From a checkpoint of a small transformer trained on Wikipedia.
Size: 16 layers, 1.09M parameters.
Training: a variant of SOAP for these matrices, 138M tokens.
Each number is 128 + 24 x the weight over its row's rms, rounded and kept within 0 to 255. Layers, rows and columns count from 0. Numbers have three digits each. The size before them is the row's rms in percent of the matrix's.

# layer 8 attention value, 64x64, rms 0.413, rows 18-35, columns 0-63
156:144116118171087160137106137169116122126100128123139133096171085156107148101117152136149135087095141163140074093110123163132150126102160136102126123161140148120144148109144140152139161162114100
145:145100149104117108100144135151104122117129170094151149124158128147144138113119130117133144125156097109110089086175111102197152134154122100139153150114103134115184118119149115125149114156176124
151:112129098113120089085106108167101168150103134114163126126196114122154109159136139084135130136135113132084122093125144122168133115125126121163125151110094127112162185149094115129125128122112118
112:135128089147105146102101150140127166105076119157131162095143130132150158075116142155150111119117111161140134115074126131117145119107164132054150124164104116137114171131131125133128133144145142
105:148107116076124096148140090120052125141121118130132124149125097110152132132147140159111166129139085145121098151135105145146063145125144136136152141140148143109147114099159157147166106153122151
102:149146108156127159110102114134104179071106139097149075154144095107105091137152158133111138104102129125135128117145144122112176130071147116141129142138120120081133151121127145144142130124089094
130:146147113163105133144123140131132135117074107154130153089147087138113134098114160122111128152119126095126096142091118164092176154089123109099099135147148160134118176121135147126109155170098148
147:101125123110091163144121094115113074087189130116130095112164134146131128113089105163134145156114130112118122126166122116149177161160120095126176117094159128118146115126100111143144128120143129
126:128132142138157175135115127138088077146122129168130142092131093137145116087113136161161115101112083130143147152115149141099137152092108152093123161127160148093134147109093177158111131119134137
111:153106116134097139092121150127136103095138116131112095154133127151144143161139118136152136133161208137111155175136110107101156097140115147115123155090088131159150143086137131152091131094119134
117:129104086174117157126096139146109166115174111138136142147149105130134095103138161149127138127123175153075157117079089144141121130112137163129117148124124125085116094118151137158108158104104135
124:132154088147160111101144077130153139124137157145139133146095155103089128144140139101141120115120089097114150141144196120135115183111141145138087143119099107100097136106108155102109114105125109
105:124122170134133143150136099134124140146103114132098098074174127147130154123143109101124135130141114125149129150140147111118173136138080126156099146126069167112189112098103144132087112100147124
120:138191101082175142146132119120122140123106132056120103130113159101153125113110131131127096151124124098122142100162141119138166118118138162137170130181118119129104119101117134120156118100128090
068:136135122094137102137131169144138139099154159113121186106149137178160104125147107135138147092166091099126138154152159121110118124111084130143154140173105108090133157128132123135121074152138120
070:144135155070153138086141141179118106164102142107135135118121122166136138139151068148128134159106126165136158149132102145100145118121149140159148162143150155148151075146142123156114121149121109
073:096102104114151172127126125158124110128169127114148156094141089162124110140145122159122123155127111101130121130131151158127113152124111209110112152135111175166138128086129151113123173121136098
085:123148092141119159164104133182157114108117137094133106134131119145125101146109141122129121147097117069137104073105115157101134174149158130162104150131077133105128133100115147102119125115109091
# layer 8 attention output (transposed), 64x64, rms 0.35, rows 18-35, columns 0-63
138:103160143100145132092118126125149112132126101164125123137114183064155099128119131104079159115130111127149161109111143126073117094147165117116120162143158155094123155117107145102098116123132139
126:095109130124155165127170124168137172124137135099101091138104160150133087130171140131139129147092136126146152143143135174139110133126106158092146120142147149191130142141138122069108134115135147
138:131092121165155185094160121154121120116097143148104104111096157119127105101143136116151105126128135094160154118149110089087123127151157167088103128140144161133096154100170126120152133117110113
102:113151180142163134105140148130096105155160138104106096119129098106154115165095148112100133132141150086145141106183154131121119107161159149154128195134155137106110124112093129144117138128121123
110:122112148133143121101150109135200147089161103108117137122145157135098123146118184085131098081088147131114164152098145149122127127144119109109115119143152139166159097159131129122104094121112134
109:075083107121117128119120122165154069090104135160125144126129154125165122134154127106104140127134122134156103134121079121099160133167139081149112144136165126093138172108106113109132139107157130
119:120107125087111155104151111104115122120156125169182112177154140067137119148129106111095129106131136131147180093125127136138132093137175133130117121168130150116103137142080133140149146113160125
142:118133133156109081136170121141098166123096120107066145150104147141116151149178107101073141075104122148136115150113126128178139133100144132134141142101137112135131148149127097123109135150120161
121:113110145115127101099175165117151131102111130164132076099128120091168121158143095106116138117139142133136134118130130129133106065119153084162127102148131109119157139155117123185120126162156104
118:141127127171104118145155113172116104148108146116132173082098099132117132070130100145104140181099114151147112159111137106169118135124150115118134145107144113144139090157082145127158153142118121
119:141116158122135094090167109162124077125089132136086134114129141080133156132094116148149118153113081116140087130117127089103134111113155103102133167160134124167120123097094113143157114126105123
105:101100142150129122140106145125137121125125127135147111130107083146174136093152146111193123122131161155133095151142079095137162107145092146151137090131136093100090125107105117143170142135137166
098:105108134106129156100130147102118124120101163174154129163143128137131079132145156129147107132136110091134133125133113128135082072125144125127169111110162108171112118178154160169130159148143156
112:126113117155115154132127155115128117110155149151113105167152103184151110154120127122144118136101051108166125135109105138135090129141081115125107127149120109074098134111157096127134111105136166
082:141137129140108145086124095095122116142106114170165077157136121080081169139087150121140128162110135148111139083111102152150146115137163121075115126115144160151118132136117137141140167127140132
081:096105124145098145146107132085143143098152143162130108148093122106130106116145200083145137080114158118113119139135137130183114111156117118101109115154111127137120166114141109116142130099149173
083:155124113135106091143125120135150121137082107142086103123055165110127143102142109092110161113123133164129138108126105087126122124137161062147119126116163090091140144155128115123120115137125152
093:127106157126147082096169131087113140147115110134105159103096105112111158084129125132111111097145154171095129121133110102161123079096102118128163097102131115142123102160125116153140090154146146
# layer 8 attention query, 64x64, rms 0.412, rows 32-63, columns 0-63
114:171120150101147129116090101100152134130144083101160132136148114123127134158121168104125121159129104122101090110090130116104111111150132086143154106116123134138142110183151173119186134120157110
111:110117099131093134149094137098137118187161126095147091141129147132153119110177125136146118110138176160134140151140176111100115169175118123155140109113122152112104096137109158131118090141151119
094:110109128173123111129170125143060106145141110186141154128127125135153088161093091125087142119143116154170155157103101135139146132116115109147147125135099102113107107142123122174138145107114119
096:171143137124073137116151124158123147126111125111154095135125126145129178127096137130168173105118107121116128141123135142135175105120137075128170137150154111100178135147165167117119144108104157
107:110146127105125099122126131135146091119090137116123208119149107125175149122158121140156148159181107152161146147158116157090148126149104136145138107136137106141146111155117168132112171109106128
116:176116154133126110173114153115121134135104132120130152142108136183131114120157097104107104098104144123101101158106142105153126137104096143099155167124105111113111174115175110099128118081096147
111:143105120109103136089153090214133158133114145145115152108098148107114157115127105126118126116170163106170122108128106154161122102085122124116145138139129162142126150114149118118135150155080127
143:124152126171109130087128104129095074139122150108118108138130142068129179144136165106106156145122098118131157090129150144128127136129172111123120142129137133144147163130113156086098139092126080
106:138102198149141113111112126102135131153121120100158134115136125129173139127122155143145126127102150123110145150107144099157095151143068101113153119179090117119129145159117098132146071108103123
107:127097131137153146155139157110150121116096151100149104078136172169158107128144121109086147133107138134119175144134153157102127150108147135146133072122140144115124129168128090098105082156148124
111:116125169078182161100140125136119103140080142142182091135124163068142123137140157135116102151150131146128163104142111139115115120130155136103116110150119133140098113091105147127128139087115150
109:178116145136126152129152144131141129100109131134067121157144170149070127136136125127137113161085099105184097107162118100122126129115170119158110122125174121117150128135121140136141095122119089
114:101109108155135121148109108091132082145078149107106131099115124139128131127145148146137099145167093116142151115133133099092157137100132130188146140124171115116141141134157099205140132119131110
095:117121158111129142086132107168108116159123080127102124127137093100142150176139151136122123147130154114173157122144103113137129166116124180149115130179112167151143125101081098112132123138130088
111:117105126163126127163120125158091160083134104132102150145128153127141144144147118153121113187081127088075120116128118107103172126122131108093173143121107133155116107125135145167112136099110159
118:107083099110091111143146127108130196127125116106102109116153113136096122129119134137124121114117188122125168096142135153152137167146127132121181160099125122133169129099171127132141149170126152
119:123110132099115112072210120158122127096116128134114143108150163159121100120106135131105143095113105135124096136124136158132140132111093111125126148125135133150172121092151086122153115072114100
103:069101134132124081107161141108113133116119096136101137150148147133084161107148144104135155126131137097141093134108138121121143126125157098114109140171188138172106162085120126104150126112148104
099:136126145122167152128122160135059112149148117051180090125136131123144090087122129140153116166114149136130092123154120132094125126132134124156123138179116137121106164172130136122128132129127122
114:098109131130101103115169146167153153117139144139080111131155119108147121131167155093162123120057126104105118100124110157080136135159132126140109141168134082136141161136147105099116139135138126
102:107136123161105087138144168163151089097160140136138116179152142125112131126127143103112139121139086145158114127157116130153135104091136098131144129144165113112164094118054157148126142140105127
097:129172123082124163170104117128151123108139113148178102108146121116142133147134093114152131135152099097124154128105112118156105165131089132115127147185112160099156130084120124167105101137098119
113:128143094131132118086130157162155151189111110141133139121123139124119115153158160138138166105130112145078104147159153108098139097113125116097175138063120152140105138145140151126147141146122169
110:152158106126161180134113122176133128161130153137154086144145118084138107092144165081118151140109116104129158117127102098135126119128138099121161092117138132123127144076136162152163129096156138
085:114132114123109174111144137100130115098164127150090141099167121155147102119135152110136104144128132091100135105176112143111149139173129148149129154166116148158113147111087162111117150129185092
107:128145156112100097132134112170123156117148081135122137127122144136084118122132117143130134074139097143135100137145137153127177118185099122108088109122169151169091097114127147089126149136114157
096:162129176142162147159113139111131189129110088136136114066177119154108122122153138130146126138129183094129104136141139153139108130116122131150123131115106144130125063158157162138119117132124134
100:093128144120119164166084123089167088138120150174092142169177105113135125096095120120115133164122145147142093120128111119137126106098126139149130123093135115112137112171122188112146114137124129
101:096112113151124151142108121108108106122164178124143126117131081118106128072135084126153160129134148149099120085108123101119142131118152161148122098192117123127160153155124120136106079122102125
103:079129100141121133129108101127154148146143146134109132135163146136143131131131133155072124126085112085109150133080115144118113127174185094124155169124102125074090120139148159122138138136106126
134:113088119116120144176125090173143150111154123074150133140096142170097081127128131134105158132118137099137099119130118133125156138126108144091084124130102146163119128144129126092130165099099173
109:143083174128117148138126110119143139156137111093105142146128172124148123098166109153126117125084169131137136143091122155097169163097156138079136147127175130132153155148110099113097148137118114
# layer 8 attention key, 64x64, rms 0.375, rows 32-63, columns 0-63
119:161125175095132160127099122096136130120156125130152121150150104110099131152123137126095134139153091099104113138081101134077123115140154100149132164138140141163146141171147165127178138156145094
128:126096118128104119136109158130135113201172131141143106140119145118129134143154132147105110100149113145107146114126184100102133160180126079128122120144137158117126128141125169152143074152101102
095:105129145170119129130174142171091118134131140152134123133149117102153129139095108120102133104101119146154168160098090164132169108118148100147110106168105121127107075149094136163141135090118126
090:142131127123086123123121120163099142100120123034138090134103134166102160137103135117121187093140111144124137159109136120089153124126114117114121138119138122089142121132152174111141161137140140
099:115137152134107104128114153097159099107096116123129200104130107106143132127142114122132131122155070119123131164123103132075152131130121139142142123142137102126149126173135158176126158116073093
110:144123159128134120155074125112120102129075156133122130138102109156141157131114115092126124088121151144102062166150119101152123140086101111128128157123136108124151141105179123121105115078107132
106:133117115139102120095150098170144134111116142095091121136100147112131174142145122136104120116139153103163150110121112148163127059139102165122153137110131138106119154142088088104151152157085153
112:158148138168126171093101118112095093135109151083131127136107181109143133128111138076090141122108118154152135100163137141148113145120174132106109149130145150154115120144164156122098146097111154
112:132090191144160110093099125107132153127139128133139142107133131102191132151141185123126161080083138141153121162095118145158130138135116093120139147172130131110128121144119108121140096116125157
108:105094115122133146171151154131113121126094138119144139096166152177159107159123100095083165129135123142122168111139170134104122131089138106127124077146146142108119151161127106116111105178125122
114:117120183096137143110158133121126123125106124169182103102130159085130133143136136161117104164135154124135149087108109144117103101125142113104168127133120106149132162125087126134062161109106121
114:161106125126117137104116134135114127106113126138117119147160156133100125145160114144134118144098107113171095097162130107108108123096178101170085110119177114113131157116114173152140074146117088
121:091069116139149107139107118081157101142069151091107117098127123140131106128142126131136100107163118131137118143139120126124137107117130107181142143104151094126121149142164098199138151112124130
084:154131131143126130102159101168068111140110060102112149140165090127113100147144156118116117126074158138164140148124105129152118150145132148142125093124110147150122112119094100115147107114094151
100:116130111138127106142145185146104118087130139147123152135126130124149138149149107163140120186107106091066129110157125090098159169102137134109157128118121108142094109121138142169110140089103143
108:080127119101103114137127136120114163133127118124091119126148113137106095121110118124124131129114181136117172112138154168143111177147132128112167141099117138104150098104183143118147148194135170
119:117116142115144122119199096135119142085157116118156164124143141149144127127107150132114145116109146128103106160115132178136145131123082112124136112163149118128167119133179130097172110075115098
113:085076140126144136130156115127136127157094093122129144125140129115128160124141168098157122153115144114131093135090135061115148135164149133099152139154163139133089133083120120081129108094117117
107:146137154112135123113148137145087098130170101074154089113153123135136093089104157156133110164128095144156093137130112158116123099112143102171102156143121149129121190153117119153112112129138134
099:095142140133125108146173140205137156127131132140105117138132111090118118137126179088174144115067119121086111120125113137086099162124090105146124106134118119107128147139128143119106143155111130
100:096129154194102081137146147153158126094188112130131105170154167115153109090134134111127115120151101122155148142141141155151134138120125100141151119125150128086149103123078133134114129147124108
110:140107114128144126149112086081143118064145123135158108134146104122152155110146097107160091156130096104145120127087124166133148187123107145143103128166133110102139102108154122141113094139138100
122:118103122126118136078126123120115167187132113154101132120126131154129149108183145146151126122138153155131073137139154146101140118082174120142135146079126107155092152140164102149107142146140136
101:132118138143147149113118129191113129157128133119130081155129105086143125121128130086108169117120107107123129141136105123130149127125152098093137071136141080110126163074131144147139147140192136
104:119153095110130165130141128114140141119122150138093121095143125147129094109112144101121126138125132085092151118185063148124101144120109100135127136160104136161104128087077161094112140095144106
100:147137133125103104143107131121139180126119085117127126119113156108097118114137122098105152075086095135160088134150112167110152136174116120130105130107166142161084079109111164122121145126106134
106:148107164118172100126131127106109161118090087141137119068175127127137159123135135134142125136118113095162104124128128146161126109098151123154084132115157143112117052126157158127136137109147131
097:113128148121152155134114119101174136148110151191097142161178124123120105090109083119120184157120152139156093128151134144120125109095106184124120144120136142092137128115121153105142129148128142
115:083152142148125144096112127133114138098158160132109119119144101118123099089169087152144144094133125130119112074104125099098161132124176163135124100169126124174143143134146086138094117114140144
119:075114103131109144125110101105148147147165137144134140119132149149138145124118127155071102120105132101124145129102151174127104116149153071112145151184100138087119094122168125127133117161099134
125:113082114104118133140113098150136110132134130121171127129096140173135091135148149129096179121122177113147095131155139142122165158111124107103065093139124131166147142122153138105149155091113147
107:131138156112101169092135114136153138154136098113107116143138111124174125106126137121115112104120147149127165102132101109076124170085142110089126163097165160120121142126081087112101115116089112